Weights of a small GPT-style language model, trained from scratch on English Wikipedia.
Architecture: LayerNorm before each block, biases.
Each number is 128 + 32 x the weight over its row's rms, rounded and kept within 0 to 255. Layers, rows and columns count from 0. Numbers have three digits each. The size before them is the row's rms in percent of the matrix's.

# up: layer 6 MLP up, 640x160, rms 0.275, rows 107-256, columns 0-39
# down: layer 6 MLP down (transposed), 640x160, rms 0.281, rows 107-256, columns 0-39
up107 100:160100046184103069131137113148107127118132174115126109162137115137109125187122119118085123160135112184150130080110167117
down107 097:136159141160164117093148065116213136134186158106165150085156051095158123090154098129110089083084153114100130174072106113
up108 101:155174117099141081075105063160112115099183075123161171157136111127152126122116166150131145102112166055150161121156122116
down108 109:174078177122117100115161114094118120152129062144153164135108085119170120117125148035110122083115142123138109143121099130
up109 088:112195125156078128220082128141178145082086138134077101116127103140137160111150137126171124111171096166124132119146153152
down109 086:089144099121082104144123140129149140110146116101065100132159122150130116089108145141144131132119136191070147157166164150
up110 108:105116128082155096073118129083125146095121141204102115146109110133124132195112093101164098117103074172104180130150145047
down110 093:161068147097090123160125100172089089125125159106153172133105141140114135127157184132124158089174128118202117149089132125
up111 098:125164120132169120184139133137184095136148208109112099126066133125151152152080164130119185138180152117158147122113102147
down111 096:133113103116151103116088137148187096084060083145093125135133156158125133145119124110115172167180110150137135108108136092
up112 097:163139099092113111148150097107087147140156171077119097113121125132180142128145170105171107118084152195091063136142146150
down112 094:087123066105085041111117122154114166118101126141070107085129213146161114117145139159167088129134167167112111129185080167
up113 089:137136124150127083135126148092084163054099116121134089123109154121156123096140124147089154154104098182119100144096128125
down113 095:143137149092136148149150098112093158128092110101144127120074164083062207135099149066202164140175161100166096162136097166
up114 090:139133158117156187100053136122108106115180130072122188173089127095163096147125156130164100138155147148111135137138110123
down114 093:151144165124134111103172192111171145112102121121136164117037110156144127148096149201113151131103103179167097156136133131
up115 096:130071168207098126159140093145133123059091136163129073119125153157111117155135124097119141109104150107127154148145076143
down115 091:113177154067189093135125109116158111189130153140142127151125116147105133181108159102125115140145121083134114134106119094
up116 107:049075114144131156112167153143118108106078148173105119094089123097135147187167112144093161140132126177128158077129156132
down116 106:184134131085087128125108137101127113126100092126094152099130087088152183179105114116146152116130138235121144109146072159
up117 095:165085148095077129142098111162147152097155148203124148110168142193095167131148117111183135137071104092129065112161073106
down117 094:031093138198153146127047135130127088133118099091134123132167121123163123113162145085134082115143091144095133067071177092
up118 114:119108109147112119120101133142101120125131081161110147106057157156128174089113133120120180036128132133110085108158198135
down118 125:175119079122125128145137057121122083109094107156124092128066163161054165144116077123132146107137088091122136157122184169
up119 093:099143166157147124090096120089129130100113136091130135113112110152172160173168159150102105122133116162106135150118176061
down119 103:149153159160071122139119120144182108127184135146086166167106116157096096143143135133121024089107160125089119064133159090
up120 101:107165165163107161103136184112109108129117095155092093141108116083085120129062121125105147083110152159129120167125120132
down120 097:130168114154033170156099143166121172128152075118143101146100104118121147118127153158084140149101199107098090159131115134
up121 098:165095149133187072151197164119148124112149104119145118098125126098095174153125111126155167133167078131110095089144074102
down121 098:117096134140114109129187174173116103117096123093144159148148095121112180135124196140166188106128069130147173148117154160
up122 099:118151128170145110117133166134115108089167149120094069115133154133136081163152106148149122139131180156121130132159186136
down122 103:148120116163069132146152132101124132174191090129133158091158048136128186128112094188095104155154169191127079095075150115
up123 095:144146094163146105146133158150111169079150133108094108103155104060135057138126161118132101168143101123110140131183090122
down123 086:183109165134143107123101117145135039104119163112111107180104183174134170119135108170080059173166169131131163179141088111
up124 096:144128096132091088095197150158120118085141108103146134058080126122107131151161173171139191158155163179089133144087144115
down124 098:197130120081065088100177113136117122095128192062129102105089116168115110148174106107184174178100176180159114127138141170
up125 094:148129159119170211191086146129124134102113120144191165127109159117161173143107075148122098104147138198106129139077138114
down125 090:101081135097128102123054148192143120156111158176080195067134099127140162112081137162116140139118156130018122134123092129
up126 099:102081080135111109160109141078148126100159082130168126141090130154131130087185136127157123141148129080105129162138143147
down126 109:185105113150098163140171151151114131149095121114116156162210211170113082116175143096101147173076120111113111157147149183
up127 103:120148052156106112150142111100125138087166129169128168104154149114132136158109134113093183101121094087153099149145115198
down127 113:111121140158068148156123114090180083112129184137144130156090142137126142135167137139095226103110152145100136153060167138
up128 105:083145160108090120137122088105113148067144199152172083082133116159097105163145179063106126129168182138110099188107148153
down128 106:147110125176113145073194182129128181124125093054090089146178115154085126119200083118150156099091117122135128125116159120
up129 100:146124168111137087155151162112183151091094078150111130154087159137069150143118094105154151168142084116096144122101176142
down129 099:136162149089090154168088120160125155138143185169151152136111117124200116169069106112182133133109127153149090148136182128
up130 107:078125097120109138160126127108138196143095091184134149092134134110104063134064155136124172106143114151115152151156067113
down130 106:102129175137193197198085182168131089160114112143080154142143102155092172108114105178075128147142120148100150179140154102
up131 094:080100116167140095142057122131104132042108141156091126088148170139148124142209150125155173119107094120072189121146159178
down131 092:146078082115221133143095082113122145151137108114085135159171115117159126104088125130110150084095136059132077068141088105
up132 092:096131083080136098118122086112143133096151145121148133111154139096121129085096118091110111142129169128123081142162172115
down132 091:121115084205145079116129138122108255136140107150127085070153119147104152123183110122172087109128183118140182140117104069
up133 102:138085147131124051112133155110110116156138109170120154162118118114112108143137147153127158159157153120134082190149139126
down133 098:148157130075074118091126134167093077085131120128150105128149181119090153103125217077083213146092138200167123113104154165
up134 111:104135134108133067114121136140161149100081143137131128117069072185113154140138181132074155105176050115059060109121159135
down134 118:158146132144081136147119122159082143082162143094186133153129115144140136115130141135073143163146157083105139123087115144
up135 090:114075109148108113145152084092123080102151083123102136181109102098137125119109098135121104151080147075086071138084113187
down135 093:159104104156168152117147106126195126126135145084097112126107162157101135171079100181147087144104142165173147172121141105
up136 098:086179104151111184085157124094088167138164159152074164148154182108188089176120133189160137132126115129062177088139089083
down136 096:122121143144149154156112125142179145181111149168167149177110096145122144081114072086123144125207107116145063113132103156
up137 090:116135162063140129123164129136182154141156144150132117157141094114204085086162149161104168198124105107109073114094115161
down137 085:092137133164075073153106162141105095085158139159127152101110185129079131160101115130169143078161119164081108123117101132
up138 086:138129142144149127131121070060129153116091095057130171114151134133068080113127119125180168151089135170126142133081128173
down138 090:161096113090141072089181119122117165117100166119084122104152093129125115145120053094147138059162147159164139130141116075
up139 100:107152212108133177168126063104103129099143103121148171171144161181137144163115171137104144115139129158115182096166163140
down139 095:177118121096134120100171170078111125126121170129110169128112102107125124141159070194169127174191058088111152183136152196
up140 098:066077082128134148153131093150137123085112178121180108108164126087136094058146186092128135178130114136117175061153103107
down140 099:140121100150071120112144141172144150157101140119128108160087103179108114095104156152127124152131147100157127133111133102
up141 113:078147132127179143079164139107120095084125110136086153066077145111163177111143154106185149140091089084117153109131140135
down141 112:108153113161071133127097130134150157118093159094119191110123105170101180114159199206083133146168111102153142138136103137
up142 093:156077145107195116123124102148126091083160047152095210111142079076169098095157112137133124148149136133159154069171166122
down142 098:105130125087111135072123101136087116130120182196120080115141134114115156213152132117110122124148129158101138156154171179
up143 081:062192149118169125102128093049112127141151126125130168115153164112170155125124146094132075144148152170159151149138089103
down143 093:126111143115123140177136183194102109103125129142099122109099150138045119150115113162156206118158064139085147085143156219
up144 109:155155146138187118167137140155125137102099133136111078167150179188123119136109118086174142115123113172126069110129123147
down144 096:125166176156102188130133111173150140145101157130135075110119124105113159181103106155115092102084079052098081079172108098
up145 093:092154137100083098188043126088069068191147121149132135145120115166106150158130149128168128166110131135146103166072158093
down145 083:126141116078187130097149136090141107072109102109134082136134120135170128100054086108086120038140138128120163086175091107
up146 093:060136067105154144126127138103109094139172150127117148119104081150162158117095178131143124110178065140147051156139150160
down146 092:131133174145118124111162163178161094142140087164126152145169131147114131125137145133128115108180100134124111121116160120
up147 107:138122136113149129159156164123167168135094174111129157097177086137213146112077135074139142117087104093186164095148140159
down147 109:170136093114171145084160138158155094106210162128134096189169124183158094148173135098143155091116091077194115103083086160
up148 110:191219126055159178102125115084155116136158193097104156099154148118098097095131143179127067133097153110121069130127165166
down148 102:136125102137172102156092115135180162148169150084154148121174151120072115105180167174186129137078158095132106150136164091
up149 086:076138131169114075078130188134146094196133187133113171114121099149152101121110134093093127064103159124080117058138121069
down149 079:137187113110167133172106099190113098134130108111114114097181181142134152163166140124113125120172093169209172149125109169
up150 125:067101160144168136145083183165141080126118135135091202072140183092145151108156194093073128100107160115076130120101141142
down150 119:064105156167060141085063177113087080116100092169097094099134149100139145124175117137132130120135144110129157153097125090
up151 096:090101127194118130120106137105142109091095098109178121118118112101099120105193162126186121109142182099143134092143134124
down151 091:133103091105172099069160109069144149112101150156106072191084163094141096062113122086156089100146138184103126097144114095
up152 128:159134115077103087172191151127123130109163129147064193087117099083113135148180178139131122148094140145132152125059148148
down152 122:113032144128076175199128142117124145123124108163186073137087148079084138108129135126211153184120131130068087121111175130
up153 090:164156149153111164110107109156152132136127095128131164140092116142145126135108125157091138170111137157105114098170154141
down153 105:144187138131137101139120152130129139136170130125114110198165084142156145074124125125155158147135130114125239132084124079
up154 098:096134100166099091133088124119180132152174152126121120173112128102147169109171142081135152156109112127060115106112083115
down154 113:117123098151152092147183120057128064191093111155161144127177131102106095166132102078122170127076097108124100129139088146
up155 105:109172109132131167112092135138166180116131193189123118092144123173122117089105180182102135106167122131097131168146115082
down155 093:149064074123144186109112188152148136063095115141147096140101093087126136158117119085097124138129083167156157131099120090
up156 093:144131089135164200126078119127129093137086153152125106107141166170134095153147103170132115105123114166085168140163149122
down156 088:113137122122167133106105135108134076099173123163177090160133146107113097086142180094149137132144152133124136071124190135
up157 120:098170163123142134137092123155127169125096092114113163099128230111209116135063075102106074092148122143116120089176151093
down157 124:138180140145183115131052121097183160155129077148109126187142134132166133114140082102134138052091134082120092086178123179
up158 104:131153067105085122106147119091129181104113160155078128091165144166109100126143126094122192102115182155156116114131127143
down158 109:149121116100136155131127129115140082102139138128118077068077144122176149114127096078151139072146070156148172147099144131
up159 095:118133097083108135128106142086185157142104045151164122139095107156107163087104155138199112083109169100118086101127095155
down159 103:105132158131122119152096123172181127131146133112203156059163158097131163109045194121185157105109166148073105113110119143
up160 098:157157128159129168124124141182166202109136126131107133151134123122134132117054140125102132140123115045145147158161159136
down160 106:172115127130138109096106079166124176082113076123120118157122176145220089098147141133178138105142183146136091104093148114
up161 101:149130140104168098135116158111186142135117106146147154107188117096076108121166213149152129125107103163106160134122102135
down161 096:135120110107144135100125106149131088181188155174141125178120123071088110149223097110152146164137158122113119120208134100
up162 107:185133124096143106134077152146099116157077108151122131120083106170133164180076152118135095144143129114122101131130112135
down162 110:168162128109112102207111144125113113109137130128166129098104126132166214086110109190149097154129158126117103146132127159
up163 099:074085135142182095134103126122169118120121154160170165140115085132181182047149210142086174130130123167106132097140092100
down163 102:104198081067134146139053093153061127141123162160139104156103152106179142129163230144168153168110128105099120080186160122
up164 097:170158190068092108105145101139133109114086156146169126135130138123111137113108097089103129130103114110096130105107109165
down164 096:105103183153158127077099108118114103165166135124128100125099144153083110121118194086049110127234166146088157104209157147
up165 108:135110160096119165177149111121124152157082101137181151085097159103206127108190143160103090130172184166160149138119166179
down165 105:150133056121122149089125088037122054124085150095154114106134104169108111078140123166135160089097115072135141114121157098
up166 098:110140175204146144117091150074114127127114093178172154145189156109147149125113197096184173111044131143147071132108087134
down166 099:102145126148151101155178103132176144091101118207172112092100110110108070064183184116083144201110121113174102112090096117
up167 111:148136184115133176142110121191159195141139113195111163144130182076138134118109147099141130142134130146102165145131133162
down167 099:185105169103106103131117103165107088103088090084133126133115115129119142113135123112073097140119144137142081128083147108
up168 113:145099181080100158159116127129142159106092082088133098123113140090164149150066131131145121116151167197110079117109146121
down168 115:123137066131114141120097166186087136072127138130079143068111184105050122107117117164113188068208143113112177113208176104
up169 093:168112129141147066117121126172107151107114149163168122084104131151128127150143101107171116152139139071135104070161118153
down169 089:147171125152042160169104133131077104146130132152154148179171095123149162134069154143105102103136120137135150176170168136
up170 101:170131176145163220163092205085089069116111092121180122123111158104155114144095119123129140114140136151082137095112140157
down170 108:173119119124167197103067124086145116143186137110158077124152112105080145138122171119118179113103109073133155126079136107
up171 096:117124099107102104143094106150086135136150159083156152111127156119156084093200117146153139170148107098152084097149137086
down171 098:070112162132111142112099128130148112159110120132107132084228137125142161210090150090124107130133112155153117146164187056
up172 110:122200114081150086058091124126226113117113132121085162121126117148134112166090138096166111160125078136125154098204146109
down172 107:106123089119143128103119161152098039144142173159091113079111224109117178141098140202116118146146080116116082101167171141
up173 102:140167133107134137141133191133171099121164130232111093188178090149102158139102045122147127201126131164175103133095149193
down173 098:110158140130143141086113179118135143128132109187126126201152078147156141159121037095163158143099119145182165135101151195
up174 094:184096151132072131185084142139088178072169139132179074183112117104127087149115136079164153149165114183102196137123162124
down174 100:118136154115174183166120162115149148165155139170178099120163119140177104166182149153165103109171140097109100143184091080
up175 099:102164162137159093132150120091114149142083134134143131093188182131101091112136113126069128145163119092131143134110087135
down175 110:095220115112100138086118137136149074201089152103173134139156104122067154135136177116117171097168103215116160144089136146
up176 092:080145143144108103174133193121149178121108140089126170087184142152198088147168134092069140147119096179134070118131192109
down176 091:128109133115148092132115146128076125148143089140171113156120124121034092081140117173163122173154177104079135164098149128
up177 093:107142099096173107119156169076149164088081090145136081113169123149113110142123191181139102080122165165113117136127194146
down177 090:180145095104222101111131098109129060104068125130131079155164149156153116134127133105115141092135124145188078154126216083
up178 105:107082040110113130180114207152144149101147156140127093130108142099142148153182116158162073161153073118141122116166121107
down178 102:137167122131160152151099128140175154142172085132077131078189114109173162140143138122182100118190114076111123071160146125
up179 098:118115106136098129096121135127151148069104088140130166103123102082203099139165114134062137172128086170077102132153112154
down179 103:142080125148181093087191122114150115127090114137106119095115140125109183186090125131134113114132128149143166170167079130
up180 097:110140088112104138080112149151081122163099156139128170094123110125145130175120101123111058139136108145124139108136162119
down180 098:148190195157076182126130125119092141071090136157152095134124124136106048151107105149198135115167185173142140149122122143
up181 107:155100072127107104142093103155100141113140123151171067097144203146131141108163104131122140122090181140119167102095115123
down181 105:138132063130120108100101096123127116157153096144147166170115119114152151207148141134163153161140176128132135135092137124
up182 093:156137143144097113129131164171128168127152178105142163114104123142111134159126104159135135094117190115102186131148116120
down182 093:061163095111123137141137124158115112111135120159111085108130181150137118138125139138101134130161025125155118087138196141
up183 093:178099125110125089084157140170143131111061183151135073105109056125107171111167159149108098103180114125117109126097086125
down183 097:107133112128168046094161122119119120126112135104125090138059133161155125132104139134141085155150116159105142158095068195
up184 105:138116225134112125110122136128122145151191153107176162106152156109141121110145153153192095104222123126116125128158118118
down184 102:127106143140146138081126137092139121109094119078128081112155155123089175124128147150093100053200122101148194173116106107
up185 107:131159149115148161126174115177126071129043203107202132085104171072153102095094139190093112153110112181120154159112170144
down185 094:141098102113114182140113072145173152148160142117145153104134116132086204148156159119153158146146135196139133129115101137
up186 102:148171129161131128149114148116118106119124129147149099145113104133086163118116138186112182156112128152076136092134145100
down186 102:130174157123120096146092127130135098136092188137130144171137120105106143096153181122112150174103183150101092111103172127
up187 096:099194138113085108138090150174155078138146129135096120093115222079127135115128128056168102110106168155079207156095138106
down187 094:134198133130138163105112141139139125099041136102114152101130123122137110121109145098147096113137136146129154184153136103
up188 101:125208181096111085102144176174152119119132126130148168143101058145100071113118173151147125105104152130126119146119116213
down188 104:115066086117161117129142093079189130134137145141185111149141114122122130119137132120147120134170109149152148170124165173
up189 108:159115151141061061110121154082088104126117076154185137137106098147103135091140170103110142069116111101089111138117136111
down189 105:192069185171030118121132146190139115117203163058149152114163113128064139123111170147148176156187131132160081169111118190
up190 095:101156103097150156134149200137081153084158116136150136135131171041174149111108159139213127126187131151179139116163146147
down190 091:070075120130184135097134160153133147164129138148159158095161148119139166150124169092069122112103149096136133133126162148
up191 087:124133144154117157066112120146166163158171152169086122102169131072135116105118153076094101130108115107086154098134137097
down191 084:113068108166103111086091093086135117161140139166194102089089094075158096141079124146157175153097078145165150112100123158
up192 107:158106196117124014124108141116175102144122128049096110142121156151126127096097109147097147140120141170105128080130214037
down192 101:160143156121093183126125041167071117088111095165075146200165172125138159178084123118143107119129119108128116172104168164
up193 109:142192109060148109074131095154124146085098129113076129101163180164156180112089125127107117143157142110165153153157079125
down193 109:149194094157094078097146118120157142147104084129110112192177102202102168140107133122137138144170123132184106114144068110
up194 095:118183112089115126085117108076098178126115109112141144118111100194122161148138036157139138138145154116086104149129166169
down194 091:158119133159127133112138147094143125126122127134170087124093118172139088157126119098089139062157119167106146140112112041
up195 112:137176117076145077116112148142117125135130145153103166160129140121095210125085142157075126146070120124086139156109189207
down195 117:104214107110155143108100137109140137142061170095131138147171106165119154065110134117133125109098097131145136124130209063
up196 094:144102084140142092152170147087091096096142142126132109095076114120101155135148068125174108143089137152161105165062087121
down196 091:204128122143073091115125100156067233105118174147169138095152109152083164125141115150152083110112141149089111052154140125
up197 107:171208132133105090139082165121216155112108151147177117086146120104168168130123175146136154155135136145113087170165130137
down197 111:135154123141074137183076123140155095139109189137144112069153142072159141139180110143153123121115154107115123107047106029
up198 101:083101220078168154140151113138129178170172110124104133082139146131099186144162142191183076089152129160196167123160098163
down198 082:179154238127161140110170140149104180081116163080099085109125095089138147081155108058122173108097156105080144134166085114
up199 099:170119148168146115058137116164128140122099092067073105133154110093092148138158150111113069093103130134121123167139172110
down199 085:140119110117090113125109157109135147149126135127109133093156177136121155142135146143119158143123073090106128062107187125
up200 101:133099167158139113111115132126088138120139119131120160130097112070184147142124112108123139087124144107091106138143169162
down200 105:088155145161053122149154108087157104104098087149137113098201186067155113176131124063073145092169165171136087110146159128
up201 092:157124100115137128195111128203100118195114152141123138106127146071170120148134079169148133153129159095155154149174161139
down201 086:139132149152140084037149126081135148079168139147103119139154087141104144119124159132149131152107161115117120049128131105
up202 108:139151163121124118177122093199126124124135123134148143143119149116099090133117077144114133113134129158115123090076112132
down202 101:137115129137123147159192158096173098114106104096194175124116120127111109143123125186089102171170109129116155160160103091
up203 110:133123090160105139216154110127165138090110105080147128089094144137100090160143150101180191166156168192085171122177115033
down203 108:111112140179087131144110158112149059104191058098157114065138148144126128096112165113144177084144115175181135115119114050
up204 099:197212146098103145100146116191161098106105158108114140085127130121175157142097129152152134169152063134128117130175176159
down204 096:150071074137115165095108151164151106060119159108086177169134145129169100128119137088156119089101190142130220108101068157
up205 098:128102142127117105105089079099113125131152104165140155128104122075157163086114075096120134152168120144153098187221208114
down205 103:108161101198128110106065177118120136123142118131106165179193098089173101093119123102130118162124099100084113141089099110
up206 117:125169176167173114117124135181159143111039101143134158126157108138142076074150062148115106140150144137147127122139162112
down206 123:080121149137095075133086129086156067081081114145171111155120146148093081102140092084109118119125137190170133115072131148
up207 105:118165091181141080138161183085109137095157074134137096071104103199107126147102132113103152164098114122156122060148119127
down207 104:096177112165093161181168120103100148061125092145137145203150169163119104133096157168140195109135147098090154103118173103
up208 102:088116139125136114160156086112116140069143177133124173087128086144144109110145144123131154139124133135075088165101178152
down208 106:161113160223124078112052197118139109089169177168107122104117104098140097135155141129116126133083138119106140136148142141
up209 103:146137069059095192145154110120172115118104110152152116177122061123159125147156120227126119124070136142118109186130140139
down209 107:107108149121141118156074146197163129053079141142137137166174149103071106085108134155136110119086113092144186075097077200
up210 086:193129170107147117133132164107084092106093109182095125138123156118070148056158158153150118102112140141079192112130132169
down210 083:086092102071184128102097134114121109165021145115134156101129129122113165133121147122143100110069118078150114163172119143
up211 100:101099193124198127162110118163187090162148138128156136100131144099133129124039101115159099127153140143173124136128118153
down211 102:146090110158159161113131126148117177089174129117165104099175135139174124160110110130127095093087112147116123078168151146
up212 108:086155132095134194127122107138164097132134125134175118166131086149061163091177142130135109091076128150076123118098131107
down212 109:133125189143136099164141108160118179168180146113169126114179102115131135133143142132061114092149088138151169166172156111
up213 109:161111109114118108163153170097092144119093172176099171119096098158166124187121146073198171062094152073150126174150114178
down213 107:106218088198158114128089119139149150136070121133108125099168105095118114160128135113106124119137082130136121113090095196
up214 104:111088102109140158119144199151060139061110127088156105136127143070128124086128116126127152122140142195129143127153120165
down214 106:171129113160106110097095120141131177122214084120150108107116083088183137126148102143081135120103183160142154128143114153
up215 096:114128086080117118138084133145167147123164152114098145122138117156148153069111131133133152076106125072078148120103137060
down215 102:096147137098107073151101103150127043119135105118159095079150178057139189132111134074143109111177103069082138118080171114
up216 089:131109127161121098120133120100152169121089088104156127147128172072146115146135131096102087090150191154101130104113169170
down216 096:148196185155093175117153086146122098170103125182142083148138118146101158120183080188129145112118057079181120127129104122
up217 106:137097129106105119156121083065143173083158138084099123127129164109082128074133128163113087070198100165084145214137177094
down217 099:179123168149170122115152124121123127109090163155067132178093097177168067165143122119154086101057152189158125099133146136
up218 099:098151203175150150181077127077104136079129147083150119145162138201122109063132149139054154109111108186141122078058075158
down218 101:194125142129128151092113108100108148098198102097142071167187177135086088086061164132071140103149087130114127122117144067
up219 090:141185115081117064133079151116131109076088076147089200155141225211112099101138119174103151078094098157166102145153053133
down219 086:122077128148159144105149073154127160179122166175203123094092086071138113198150144167117113120157110089100118062083154083
up220 105:102123083121085114139119168159095133101171087119075135136092181155199140136122145174134168134154118142115125113169129167
down220 097:146132112078116103091098152136096169192153139164080157101118104122155094098104133203109111135180179148045112092069155114
up221 085:121105151049106171125135183101093123098152080123126129120125137057114152145158147088114117089125153138155105163159070121
down221 092:101148199108139057140196068131098160123083152104179157156102124177130135152113136134126161082172107133125126137127148136
up222 101:103127141113145128100111148150079104163111127146116141116099084112114110082126160159141117138125172075116124135148112049
down222 099:140124132138137128105121119171133070148093103070151144050155184135088112158127114157140136087158110129136126088138127150
up223 104:112135122170185140116116130130119077141202105146155083109131174175123153127129165068102199105168076130127072114128161164
down223 102:071129108185158151126168139131062165123134090133146100126099122157165126165145099124095172153159139117097140221126107169
up224 092:219119191169128141129095148131117118149061146125108117137138143152151144097083126126167127106107137175180111139107106150
down224 096:168146054139087158116177155111169076140119081149130169126115153089093113121136134176033110116162091123081148093093105153
up225 095:127101126138116197180131111107143091082106181160123154118083070151121119077150157151151150052120097133153141124136109158
down225 093:127140112105173155107097142185149147124162144177100154087120104161105067130116152153128096128132130136141170139108112124
up226 108:158157136092126103135149106147115150163111136133052056103120106090116112133114100051188136177114129118143112095148135107
down226 118:104146164147118152118130101119095198154137120142079094152061122171175157161091108103098146103163138128143084087165156136
up227 099:160119152101079102189101176093148086080095139084167083050096138102124138077136166077077176113167120126080120080131109120
down227 093:105131134099149133094112180124127137143171105165127176168190079095126167095120158151166151162057164153150146083086035119
up228 092:152074152155076155133073084175119098117125150072160146122117147101106159099116124138062108097152134180133115127108080132
down228 094:081099107127106145148157097134121168168146105154165108109198156171139103128171175063132080130101146094136098123136114074
up229 095:146110118137118157109211097065193123094118119171038162131142110123103126114118143165076156148119116217143120138116147107
down229 089:151113109092041184122107107103168112102137164145182097167126125139062137089114145141130196099176146159111120096124130105
up230 116:108189109118146138143169171122198087121099164151108168160100132085158166136159153154108125139154099131168153127099112188
down230 116:100158138078055186179149146174105123158136159136107117178192132123114153127142115124097128158180089101178045148121154137
up231 097:126132184115082152122118127092079088141126109153205109112129144076151104150156127101255167127139094112088126141136144115
down231 100:148167148148059158135128132142225142098174146149124078039172104139148147129149115152088156188129092072141148175111128189
up232 100:145125153106098147155159139080127186107102143136180077104117148148091059075157139126145081129092087155127055114046073138
down232 101:131205128106093131207130058142167152166131110108160134142147143114164103101123142117059166164174091150126094157124145051
up233 093:134147132124131169144184120152108085139148124178179124131127134157127145139147058110149142086094172098068157160115100103
down233 095:117180102151120106107150119170148179116156171164119158098142165160099105168118079113208076147111185176135137076121095149
up234 089:112147046089125194143156159145119122148092133172096116172118167117128177100124110173139100194164126117135107125185146086
down234 090:133090134217107112134118121117161135146171145117093144053153134148166108145129143106139154106087148120134110177087110228
up235 089:120140130036107131156139082117093156170095114084188103160154169115077133070113127130100155127126127161148066125168098173
down235 084:107120118102120134140125146111122156082106177098133149132144116104136073155199169166151044167125188130149120092095138083
up236 089:169124129141069085152173207115125095168196141155142121173175147137172114075099199082142091125133084123148049153171150080
down236 080:141148138131171170130069144181090168077125136106170129063133148128130183138193167117130166069128154122119201130092142167
up237 097:068131153119130081113103100106132152056106133100143136217121080066105110182168135121167079128194134134127119159099124134
down237 101:142130147128176153148135175182151064094132115094120088131118112045177147070123199105144099133125182127119130093119152166
up238 099:087195102157115074171098173098138114093156166148134065158076136147104153093134157190131152110144111136183100135176091105
down238 100:153091132127202215129134150115169165119109075151112109114117137131132085052101129150177139146118164173158158145118109104
up239 090:145116127136111072133144079125121192101130034115192134144141115105118119100173120143164143114107138094114124117121125144
down239 089:127128096103163125152137157128127156123162142121139154119100103166120117095077121199093089126080089082059110085161103057
up240 103:133116095134157173113114146110140128105167113142175144061106100118158089142112195113154101149135122150132121158199136103
down240 100:113096116155167127098117137097110136059148165126142219149084124189139151149070121137159141106071162131138159172102076110
up241 096:134136151105096115118148118150178164116117101093148101129114131147118134146095124141171131093104142100096077096108213117
down241 101:141108153130113099111142140118119138060059145109137100089118129157109122120113138101121172185139103131113144134120146121
up242 095:111172112118107144124117131120108155107152134153116120123084167146149153134154124143092111160191058161101107071129076167
down242 096:116151090134121151135170131111207169140100125092105061102139055096152067097161094093119099171108097126184161119114133176
up243 099:096178114097147133106127144145111163114180108116153123141113126214049139128126176126119083129131101189143079161147120155
down243 095:149110133102135147138094182075144130142138118157144099135064124159135181178190147108138178047104092135098150148125207087
up244 085:173119098138083144111125115147114096122144125158142179141142091161167123095127119187119139146130057140133108137151174110
down244 094:101107175155163128111162146122142153170191167184183103099149149044107125117104090105140124104105161148118124141117115113
up245 097:141121133120126164104107102123134046111146144129132084071111071104147119152213117171137126101112153170118131159121136194
down245 090:117182181139164106137129128155173150131100056122173164156104157181047126086050097129108096161133123117080112097149093143
up246 107:135101185147099111113142136123098141126117131089135106160145183106148164206182190107172093063128077144144139120101162168
down246 102:097102090157127144156108100143125107137104095126095109139149111086128211120106110087109113148147112125111112130169147151
up247 092:124107113156149104082157107150111139111114144094113170076156066137149162108139063138144170116108141158200139105128073155
down247 098:080159144121112065167124122119136161123110149153119152142159169147179166154100144188190154134127155129142108132144127109
up248 106:115170162144124113138097171076115106096106134166151142182107199149154159151109122126125178114107143101088201101118145077
down248 101:122118095167122151148083168141124155129164169099149181131099111212072109092167143078071144234095135119198159141166129165
up249 091:117078177171143138108123099106089132102169156173166136109104122178110149113093141111140078163100128077159097109101087122
down249 086:140127103139090152141095130157118151156106158130123087155155063171105098114085138124096156091108124180120123183101142125
up250 103:130092098133131159153124096118097093127127142100118128110123139160114111110119145184135129117127144113172114102135122201
down250 091:124141182171143134119077122142133096136151125113100117102141114157139110106109175147042147123106129190100156066148097176
up251 115:049104091153089105077111116142106110126187097144163113106076120116142121154113156126163118134151162183140131129175126110
down251 117:084150156144133137162070163140189148119084113151128120045138124121102142148080114112096173109154120111137107127151159164
up252 085:149078158041138175116169103109105166081223103148155165179154138145131115097106105164159139138116144072084157095162117111
down252 086:118176106131073086156126177099117110157101101170195085121128152147136099115109128165022116159151135135145127168165137128
up253 106:128121085138127099184130090034071160103107151161093143182116117166153125132120062112131118142055133137159171130100155110
down253 099:113093103133113125066099137093125124086111142066128083125117112147146103201130145140141143095082096142154150100080166173
up254 102:082134134227144127152188108114122126110107144130109138118100148195085178073150166140117105127072110152109123130120120108
down254 097:124069131174115151119151112163090126113134140142197140182159123102142142120102116116128110166098106217128138151081127085
up255 109:070145102073107096110131138127112143153091107134076133175143105154154084109190138098071102126126173112092099136136178180
down255 120:121114140116096126097116091069083128156114135132166176120229164118214162131200075123140199134185116137132087115136132177
up256 103:174127107093173105151123109189110121099142161151154080086124125152151201124152112125176079083183113123141119101125164130
down256 104:155152146157255135147111114142109108136127077191116160113140120154130129068202127149213114119134171088125133136134132108